From a checkpoint of a small transformer trained on Wikipedia: 758M tokens.
Each number is 128 + 32 x the weight over its row's rms, rounded and kept within 0 to 255. Layers, rows and columns count from 0. The size above them is the row's rms in percent of the matrix's.

# layer 4 attention output (transposed), 448x448, rms 0.186, rows 61,125,189,253,316-317,380-381,444-445, columns 112-223
size [100  97  95 102  97 104 104 101  97  99]
[[118 142 153 142 158 133 132  80 105 135  40  95 110 112 131  91 124 196 110 132 132 137  70 121 129 181 113 141 115 152 119  99  85  60 107 120 112  91  94  87 156 147 105 116 111 113 165 116 219 129 162 173 176 100 110 106 218 170 112 121 120 134 126 124  85 132 118  99  58 132 158 179  93 102  90  53  93 149 122 102 121 123 136 154  97 154 104 147 131 168 110 100 149 116 160 131  80  98  82 105 102 133 110 162  86 186 111 105 144 103 125 134]
 [116 132  93 177  90  86 148 136  84 133 118 151 165 114 138 152 145  77 153  96 116  76 170 142  81 163  84 116 107 166 139 137 129 186 186 132  79 138 133 162 128 176 114 130 139  94 144  77 116  75 147 120 182  69  93 108 153  73 101 137 113  98 150  62 177  96 162  95  52  44 109 114 136 129 170 191 175 124 127  90 122 176 133 114  82 147 131  77 111 143 111 125 123 135 151 164 137 102 146 142  99 143 138 162 135 144 111 145  94 100  57 144]
 [120  90 109 105  86  93 160 111 126 147 172 118 132 172  72 113 132  62 149 132 108 108 151  22 102 149 138 122 141  91 175 212 120 112  91 135 186 116 153 176  99 116 105 201 195 130 116 126 113 152 145 129 154 131 112 151 141 115 100  85 120  78 125 166 133 127 131 137 113 109 124 164 100 160 125 143 101 166 142 155 120 111 188 106 118 116 176  88 158 214 117 102 136 114 165 116 106 105 105 143 228 101  96 155 145 105 154 159 208 127 111  90]
 [172 131 150 143 166 120  91 128 140 107 124 122 140 147 102 134  31 144 154 147 130 109 136 128 161 114 102  93 185  73 146 131 115  80  68 169 113 191 123 117 103 176 167 103 128 179 177 162  90 150 116 142  88 191 158  80 114  95 188 179 111 123 127 137 177 145 137 162 143 112 121  39 179 132 162 150 162  45 139  79 152 141  87 144 157 136 186 157 136  99  92 139  66 123  84 114 124 123 101  87 199 152 116  89 158 126 117  61 113 170 174 158]
 [141 118 174 116 166 156  89 132 125 113 140  69 142 155 129 151 120 152 132 134  98  97  90 111 152 169  91 201 148 101 142 200 145 104 109 143 163 129 109  82 158 197 149 187 160 109  84 109 150  83 147  90 163  91 154  78 130 140 119  90 154 168 173  80  76 146 103 100 120 145 111 156 141 142 132  90 130  85 127 168 157 103 132 105 124 149 148 102  95 133 165 186 128  85 112 132  93 166 146 136  76 186 127  40 148  68 100 120 153 110 140 141]
 [147 113 120 125 113 114  68 105 138 127 148 134 135 111 189 102 108  55 128 125 113 160 154  93 147 112 149 158  72 117 186 106 158 144 184 153 154 104 139 106 122  85  85 180  94  63  89 230 103 160 155 118  77 184 147 130  87 122 115 197 104 155 137 104 128 173 165 108 119 116 196 121 154 118 119 108  96  84 112 202 131  68 151 102 122 162 114 173 109  97  97 108 143 105  65  61 181 168 203 153 121 102 150 137 141 126 108 109 155 127 109 141]
 [148 119 131 123 105 166  98 119 164  92 119 164 117  77 139 172  94 101 139 161 148 127 155 123 132 102 136 138 135 174 110 126  88 163 157 140 136  70 159  74 121 110 158 147 155 110  88 149  85 128  53 169 116  79 189  99 153 123 117 122 138 141 141 158 147 172  75 139 140 103 130 136 124 104 133 105  72 168 104  39 134 108  93 134  77  84 134 174 124 156  83  93 112 171 152 128 121 122 115 166 125 141 216 165 113 109  75 101 100 114 124 181]
 [104 126 146 114 181 143 152 176 123 153 132 194 196 102 132 157 112 148 103 171 119 207  77 122 166 138 142  98 113 146  80 104 121 124  95 121  70 112 163 154 152 132  88 144 124 145 101  93 130 142 151 106 174 152 141 103  43 148 168 119 158 156 131 129 119 105 128 145 141 129  80 178 158 120 118 170 101  92 156 154  80 142 173 161 145 175 116  56 121 151 135 136 136 160 157 131 115 138 105 122 110 138 139 121 145  85 153  79  90 187 116 181]
 [158 189 140 116 144  66 119  87 151  74 123 154 134  78 132 161 210 156  66 112 148 146 148 126  61  99 124 133 143 119 130 107 138 101 154 185 118 192 134 122 140 167 102  88 163 149 104  94  98 136 118 185 126 117 125 175 119  73 120  96 118  66 133 130 115  79 153 125 133 141 179  99  74 102 161 118 119 176  64 121 121 142 121 224 136 113 134 116  85 181 139  86 155 159 124 149 127 174 121 111 115 157  84 151  89 159 180  98 173  73 169 126]
 [123 132 139 138 138 172 122 116 157 142 120 158  65 154  95 104 214 142 192  84 120 119 122 187  79 111 208 115 144  70 115 120 129 153  79 105 160 127 112 155 113  91 165 100 132 128 111 112 134 136  74 131  83  81 119 136  87 134 116 139 115 159 114 121  95 129  79 108 187 135 113 120 160 158  95 105 156 200  74 147 177  99 101 133 133  69 160 123 100  78 128 161 134 123 165 161 167 103 150 184 139 108 143 129 109 169  99 178 120  98 160 137]]
# layer 4 attention value, 64x448, rms 0.131, rows 61-62, columns 112-223
size [101  96]
[[125 148 171 149 124 115 127 195 107 152 117 169 148 142 127 109 159 106  78 101 115 133 119  74 151  65 130 149 140 141  57 152  95 155 169  59 137  85  91 147  71 104 124 176 104 167 119 121 144 103 150 164 140  80 127 154  77 164 109  77 107 141 182 156 106 105 136  67 159 125 126 138  77 127 141  97 122 122 148 152 107 130 106 146 133 131 112 177  79 132 129 111 118 117 122 161  98 107 102  72 117 134 128 165 172 155 134 139  93 145 149 124]
 [136  60 130 145 164 153 160 143 176 161 118 134 132 102 101 120 129 153 112  80 193 154 114  93 110  90 115 138 124 180 118  99  97 155 172 132 140 171 134 152  96  85 115 209  67 113 197 118 132  99  85 122 125  86  84 150  91 118 212 140  95  85 106  75 158 107 132 144 148 119 124 133 108 127 117 148 177  74 171 127 160 185 108 158 143 150  84  88 108 140  87  98 121 136 104 180 137  72 118  81 139 100 198  96 110  56  98 126 134 164 128 127]]